Part of a small language model's weights: RMSNorm before each block.
Each number is 128 + 32 x the weight over its row's rms, rounded and kept within 0 to 255. Layers, rows and columns count from 0. Numbers have three digits each. The size before them is the row's rms in percent of the matrix's.

# layer 14 MLP down (transposed), 640x256, rms 0.0798, rows 542-558, columns 128-255
100:156164158169138117142103127047163166103139137127160136080123102144113142140137097090141170146141136122059070137089096096065116133224130079163110159173080028089136128150130112096143162120117096129108106100139044151180124165132155117107134090181181101123143189128083120142107176117142158193104155102104189136198115121149136109159149132145127167137126172080147174155139098161172127152103
094:198139153169127091128115135209173170115147128109099158144136138125111116125108162141137124175137098176087056121125183105113138136200129058111109154082132119124111116150102125130191144146142085161132160126096151146122176173057101199125130116159109143086177197126118118096087144126173094118149125124116084108146096109109171167130161105155109111162080061159163157111175138151118090130112
101:153124080098150169113114107115131138094130189176132150111098134142127082129165115133091104152178102167165138148117150135120126159108131184205118072138143143158119110065112075098140093160092122111128075095071094097080085115145117139134100184165113127131194040150142094135093094101096170097102146133197087145156078128048062169093067180142147111077131116083132156185149162118059113096109
092:098149107119120122109094158123103121079092117183077105112168093167177147106190120114116137120177110139248154120138136082122131138072181097136148099146084131138152065107111151112181092090213123131087120116152111139183128149041127079134161144125146065131113139110146155105127127171110153154126141135139117106141146179160171152128121109192155172136113138114103112154104116129194114131116
104:063112143220133171124208167187120098111151090119124121118139105155163097175103168128106126119133067156157091098104077160119171205120144117185109167064144121130098095136207133148106156112100157098074121129170165097165126115125087069123141151126085094059093164101167145107115037120124171122166145088141121120172106075049123169084127103139100124144115224158154120129133119131169054074112
104:143155183069081107120135130105145166119124068169141159088128065142170124109138131159129138162130166071090140115126094129106148130130149087134111035133073143113142183125160139073111188093155090161150094146122118086112134142116123155127083167092030118179136150134145088167148156150100139152172117134131140108097102098109069203154113086132123116131185161152109103126103074119135126156159
105:099176157185096119132083143097136111131177150097105161093095092141137146099167125122146108135132115110117176091172130101118161125133117150067152122148129157102125161141137122187163138110129181137135109110098145099130192148060180106184095150106152110157144148151176132128142105137143111132093129149110077092149098146114116080176115121121105124079111144132105155175188105134135080167184
105:141146175131162161112115115139104129063105114142103101081141134160194104075095118114077105162151178077186076129106137125135123136141182078112112109132114128093148073147071078141178170179101092067100097130148109167150107124114095144132114113102143174119128101142060151130088099143090068143146143111081106121135188118124149166166175178110097125109069124111140137106119138094137145102084
105:155147122081193170139102137176157155152164106092124088164080148146117131170131095093108140177135134139068103150138109109153093127130189155093079136129115149163130132093099040153151171136130130151152072130136167086150142153147137127152123076126094163181147160171132146123145172098106123087085171138122124137181139184067144179118139091148124162090152179188125130139160123072131123146150
102:141102114096148136210173151159131061147104122106121144133148129125131136127134113127093169102177093094218091157121139118127164142131120091175127113106105162112153162073108139160104131132116124175183180155161158080128112122187139093118138092088129124154155167177084116143171136133141151102115107160116181160151119152126134199095109138072160102134152155103148100121167137083120103126067
101:070115111126148130147103140149114151102056124093144100112072157094119112187159140173120143132150057123119144105089128091156141209125057165088078112079141202132192087081081128082094105135063070103160226116083127098146152118175142155120107140087099112116103108145130076152152111110133155125125146124120129123128149089146070155132102158120132107114165179147164143062113068149080177121126
098:155116143137142111115192114180207128135136040096139107118136152148138120116103048144136141180159172130053118059121124107133183142158052116151091133114142138110153134136053121085126128083122131070111128092131129142145160151137160170100128086161149097118116097065166133137141144160100125103126120089250120113160089114145125142075126081166117187140106162107144125178131169098110117142167
091:076146180138189116121128096123125116152142086114121160138121068161118110140128106166151172160118127107007142105145087160165098127111106127161122084141181114111100154106082203065120124108087091122070104118140131174142144161118144139113160120142110138146120134111122149189176105137158074092119157112168128140073182117043126142155118136139069106104123129128166161068169189128127129143081
102:136106124092164126085200096103146093156132093124134137139204135111143094149123131133127135115118090146147143135178092128127081141113096113146096163142146163151141107108096117108082153147111071126119082092114129181089142099152072166091182177164094108072115065140113146168124093097125126113135083058127164062139077087086134119097118108139150123106145123078163130140106133115093121116094
083:121149091132161157151122114129169122132197135158138206111097099090116104139108190151154133129141106125170037100092122144197121141117139107088168167106170159140103114136130069152104110140119119100190095164158112087093169151167144162089160144176051181143147077147132169150107172149105147125162130114132181165139151140070181100088144108160106130119163118051143104130137105137149097124129
110:084067179142151117107134155122084132190096127163103145090172134119116138161147139204071116171122115095212106101095134133153092132109136071129149077127155109097107178105154155120125102112098133117091139095107128141059036105158154123116127116163084162143148115149182092172067164162151080153112166159141105079146156169119104148137074079192087151093173124118139151123068134074107120090126
099:114129115120119101113098091136127122116101126091089123149124119137126171149165185127130113132153208151163079141087125138136121172130121112125196090119140061142176130119165113120153115176137095136117150234118111112131189103131109103153198096122087089134087090123167180100165144116113162138106123102076140151125110111106130185168122132137143160098149115128166140136151083168115126167164
# layer 14 MLP gate, 640x256, rms 0.0817, rows 543-559, columns 128-255
094:133154079147126133117169133120130136113128114181091137159192162150087117141174108162174211159154146140135096135109150093078148134107117112104156112106146154205105096152095137150135116078153104132099133078132133123156161172073149158152182150178111183094119176166129085139154122143101153075137073130136095121090120136163093125146130136129160121109184061154058098162087131177054097113124
102:145088106113153092197100121124165169124120111156107114112121136186125166126180098118138125122086202086091170170213189135101112161131133149122157090061084085173115037109120162114126162149120126153138121104148156105124130143096177148130131111151162134142128102152117160106148179110136152133095117210123066141106147124119122068116160104140152133098141149071122163149167089035074109155157
098:106138147136119111153108075144134157145129088131162188134112107111091096143090168158131133123111118146157131153171146158167149111143094085152054107110180126148103157191105119130094189154024108120155084140093123140140073164174113168140100167113109089108100109106142107160180100153165091146137164101174139119051151040067126096105110159098152024113159110079163198108132155175141174075111
100:094119134157113130119122103198118089165140058108101155162130075115155121141098149157237137141119116129059162080120134135104116176191076111173113105127103117131157158107148100146099109085149122052081100164126096127155123127161125046101101079126121112130094171094140165106119085120116174118154091113152146158149111156123213117114097123098128100126201185124104158061138162111127121147176
105:103070134205139121118109122096181137103115077068158109124109116154091167122164096120109166151216194177072166106128124106123123144092140162122151122037157103079153149127101125178103121205123119137165128171128140115152041119140162116127178091142091207110123129146124138091143104155147166134116077168126055141146193151147138143147184086138130104082189098119166150126081124166110146102162
100:084091109138156168140139099117161115177090102202201090131097196121117143075128115134075194161078128146087145141121116069083121178172113115082104089157135089078140108111132189158080091123139112093149139134169111122194137122105132053101162068173164151182107106145151096066156097140094142149092072169099154174108116144163120168098088126138166107105137126133139120108184120128165110165141
098:099140077151097147142120124132202161099143098060085123201129208097152160171107102119184165168116114071052209193140161141125131093155129154166130121146129114139100098114152155095100100122093119122105071099119116152142140137094173086111165062132128116100129137121146141156134084119158161146189196081152118173107104139094119147125113179101109110133163089122102090141125151176132104142135
104:102120092185110147071148112150178146167068069181141067126115220119145136151171117131110174112164111118114116133118129179155158165127157106128216113119131120090126153142107107149132107128120114138212192059153123140157046132113130145084080169140136165186133089123142142108106102152134157154173105101105117130077150182139169105142146109129136170107161121065121114115109128156129123135119
103:126106106130140106142168141109118162171114111121146172155178126182165138155165131131099129102133156051096115121107136238131121155129212129121147076121166116109123084131119207080067118153152124078159116135131161148130144138141109197127170111118144154152087101137134121096160128096101096125102128161161166174100150139067109127159094118134112160056109094113149097111102069110096127138113
100:125127101112120088123126112096143089141168078138127140123158109133139166089130115128122129193115066075111173144137062132111153174103140124118101117098151080130153131076127149155071156114105173092160172100186144129157160175096096129181087151198126152137124101160176144106113138173086132151124107105045183176151188151119200133090150145137155155110137161101112156138060125131114097131086
094:075095120160154067160114114098101053129109121151134075105046090138104125133130111174171168192110126158101150151160097131157147158139127140157170089156133095125145119117137160129123146045142159097122080143158109130138142128123144156129174100114147136102087112112147071041109112167142162169136118158205137157154134125106162072147128140130139153124081109094165182084162149153099072158117
090:072158142101166143074147114128104153190129085091101126141142099146139093167118098168092126098118098099085133133097122099167134127125114136154107158061196146144112151090149204086154185081114088097069100093131135171156071130109144155120143168116096170128099127102108081165230139147161105106138103181112142136078169163058109114121118074160161143049172130143169138060148155091144151172098
100:136163072142127108166118130091178115113171128139114151148151163165110158160139140159118146127124113095126135138137157130099064153087188107148145133110134149133195177153155149115124159159147109107149095135101152151118109077138111164177154108136091179115084123087141133115185111103140096138208116100126133124099183118147108115156122115154159169113110016046147148073117180130106131091109
098:101121174164186131109184123153164148094130111106088143092126104148131135110184159101113094126184103116157109132097121125138096195114160109154129160056099154113147165183146062156128140148117098130163056136105151098113142181144142107090193134164146114110122126132123140067139147154132135148170103076092137183156137156152190115092154102102140078130159158057176129171106111130110069089148
099:092049164188178117126126099120083154144125130083131067192129133090148128146151114155122175161154112151119157130179121100119133136132132162108180114142117131128082124073167148155110123155107200135124104088122163125129108131123129125131082099145162225091140163166175148141163118034135141165150096152103101121103121134113129088166144095140159142113183088229083156096115142112097202121116
101:121161151109141117082115085181171119133137136129162125107133123142121095138115093140156184136101063120104213115137113100123126116160115133095094138135155118145117126172132147146128168059130091136176089102123141121147062129101166184149133192154220177156179102159059127177102145131136056140171099117096140160053146096110167092100145091113147117139202163073100101092138160107139122135102
106:101117153086065125144082095123116150103120130158199123074164141138102197088099127104196095165103142180102132104154181207149090112129151122146098085120129135132045149101139130157154112132165142163065152093136176153184083194187111141087093112115115126134040134080155143142118176148150123108136113115153145122111110142132143091163082088158140135149121123132115133183026168163065156124143
# layer 14 MLP up, 640x256, rms 0.0821, rows 543-559, columns 128-255
094:146113153087150098135167072092119024141133087105100104032134117163107122159140148097142074189095111138113161176155172135169139105107161105117163118085119164149176166130170186183081092103098158063145125127149102104161166146109134063121122090131135133160130099165167120118138155124084123163204101170149132124091149173115150150152089094180128126209078122103139151169199112111106169113137
099:156103176163124117097129096163148101200131105119144163113122127138134076130181169111089101137158113079097141111135158155088085129111143155112156178153095138048068152169135123150143132191136150127104133060136141142079165128132159114170152127137158170094128163138141077185170158149098142134127170168118117110114126086161136130125157086102147127109127138194147153129151109109148154090102
093:180087084108152126152114078088147175190141142103172147138143149058077109184105179135174123107148201111070109125109129157141117083169124137157122156076146107102129171127146121105093185138028138150167122115109123115100110098184142155108117115117116155109117131174120138151149143085111158085118113112080156152117110090106135099130125121076136115122165036156158152064144151112078181137141
104:114123181138131172144145156128108149131128099131139157144096116126108130151090167090194138168068150095116152110194165135104131155178117094136123051060174190163126143146194112121141048126160079177195072089082129171171130149085123075127113176125141080108116146156156126124196061161111117123052115113180117144145131107107146080140088091194099114063111095141108122093153093139130099093151
102:125106095114148179088116153120121144130113128110189169169095112100106083107158133157102142139188177170157108143115108157131209086074151132139137180152138185137130057063082155092086101106185110124121180114105137101083088124101095154077110159174130123106164110153097118147085151127099046143112108105113099106106135163197115044113086144142120142036083127112069107184095156154023130113098
101:157119111087087134183108145157121165114153095116132156146141111105112100097148147139150173180101182108145127101137117100120148152161093184129112146135161137113198139136122142110107144129137197108147106179109144040163148159110152177112120165164077185136125147109111103169083096155136128155123150129128068156101099149146198100079062138067104157159156083180137162123138102138080094162114
108:157165130075112120168098121102118114124057121102111168113111135123159105090175136096083096110112157091125180136168168125121130143117167075095091094131098086071113157158120104113112125162105141156148070139114131111040190119112132155139176115077123105117080079159089171106153098160164083180107173134156103133146190148176103105152161117147096118117124102092141071126114063057173157100117
107:118144087127178134124114094090066135109102131108151135096081130121166116156156180130099154105112116107151160170087174116160132133126179127166134133142082128136083157133090045128114114140118117152091104136101158149147138117185199082145152104146150091143137131139133144167089162071150126094163128104112173115113173107119168161115191131163170121140089124179172109147146091064146163126179
106:147084118083101132098147161121149157175106126135069153137206177178121160131116064155116128081144078111144100098145168160099080105130151121135132087124158047105164116086104096142108136140120158149131142136147125144150107147142070165106195093115127119110079121141154055160140100107075150133167125164149153154080134150117103135141078137122165117136123062067143126097115147121141119140133
098:095051092124088123133176058124132099187131105100110180142183130131110140124120155108163120148157076118097099023082132172112111072100128133092074146078166129140144134127135159067135132174118151191122113120152123080180115147138130126102065134117122142112184151083162091096136086083118149098131112101125134158106092092128149138109155080118195071182143167116144143150143097088137098157152
100:127181145110126116074099136130109140142086134112117212093150127126113130076120113123061151131138155136111131138098167061105081111184106149113106134077092103054132146125137101094118077142167153152183109115085159108103104111150110115149143168113069153113124134109172177121209097164109130132110114133206117142093170143151136146033141094119129123103164177084108086139144143105093144104160
089:139118178167115087216135171119159111035135118181134106110150155163177113158148134116158171189186122185129137071151122164125098153115148075132136058163123127115122118153062082191125086134179082105166108152110117089108170147147189099100129106134135116122138087165189163108079093129081129126116128113195151151126085165175132123108133102118109091179108111116140089192131111134113129076102
095:107119168117121132162104156148112137133203131208134136171174155136126106109151124119180097118111099144090125090173139125102111071145103169171144161133142062100141172116158137155115097112150149118150093109113100116174174170135115065082074107174102080102084099117126146176123152103132085197097078098070054117126167133147121124094107134140137141070129124086116127223063107148118198159125
089:090122122179134110114099176160130159191120075142087083076124149167123187146143085087140136127119132091118159140133082160116185070190162169151144116139150120074116144097132135087159109132136112189096139066155105189146097125114149122149130094110174123178094095123091133069118075078136073128103091163148096123127081149166115152185084118152110128087070150175094149146123161109126138141133
109:103094120103172131171194138104193036155086143166159108085133126138112142153084148160090129072149125117142080088107157145107127159146156079133129157102136138170146098109145100093139151132088112062082172194131153162099093111162118137102152102235104159115144165108131074077145147159116167099175155129116142104173175092117060110109070096158117137054158100124167133089110151105140128144124
100:097183131096108112078140117138089063077120123149137177133138112157139114107101137127073133163168118163127156099162123169130144099104061085058089103178103105072123119111109126125081133122171100142152077146141119066122090074066116098148102159160160131139155116111129033122113054125063135186078137129102107101150119155104105098138170133130123109182089194112109094139114134115084082141133
105:130141183123085100175116173109050174160154127156133131091194102085128123089176202100092121147073060144136144098188118159127156113150108112122128127135140139101096142096140132156133105123128072146159061103132117092117133150135101114107094160120089068120108086097128124148212091100159144109098067187178113114114100148193156130155143121174134093137114101117144085173077147142085113168131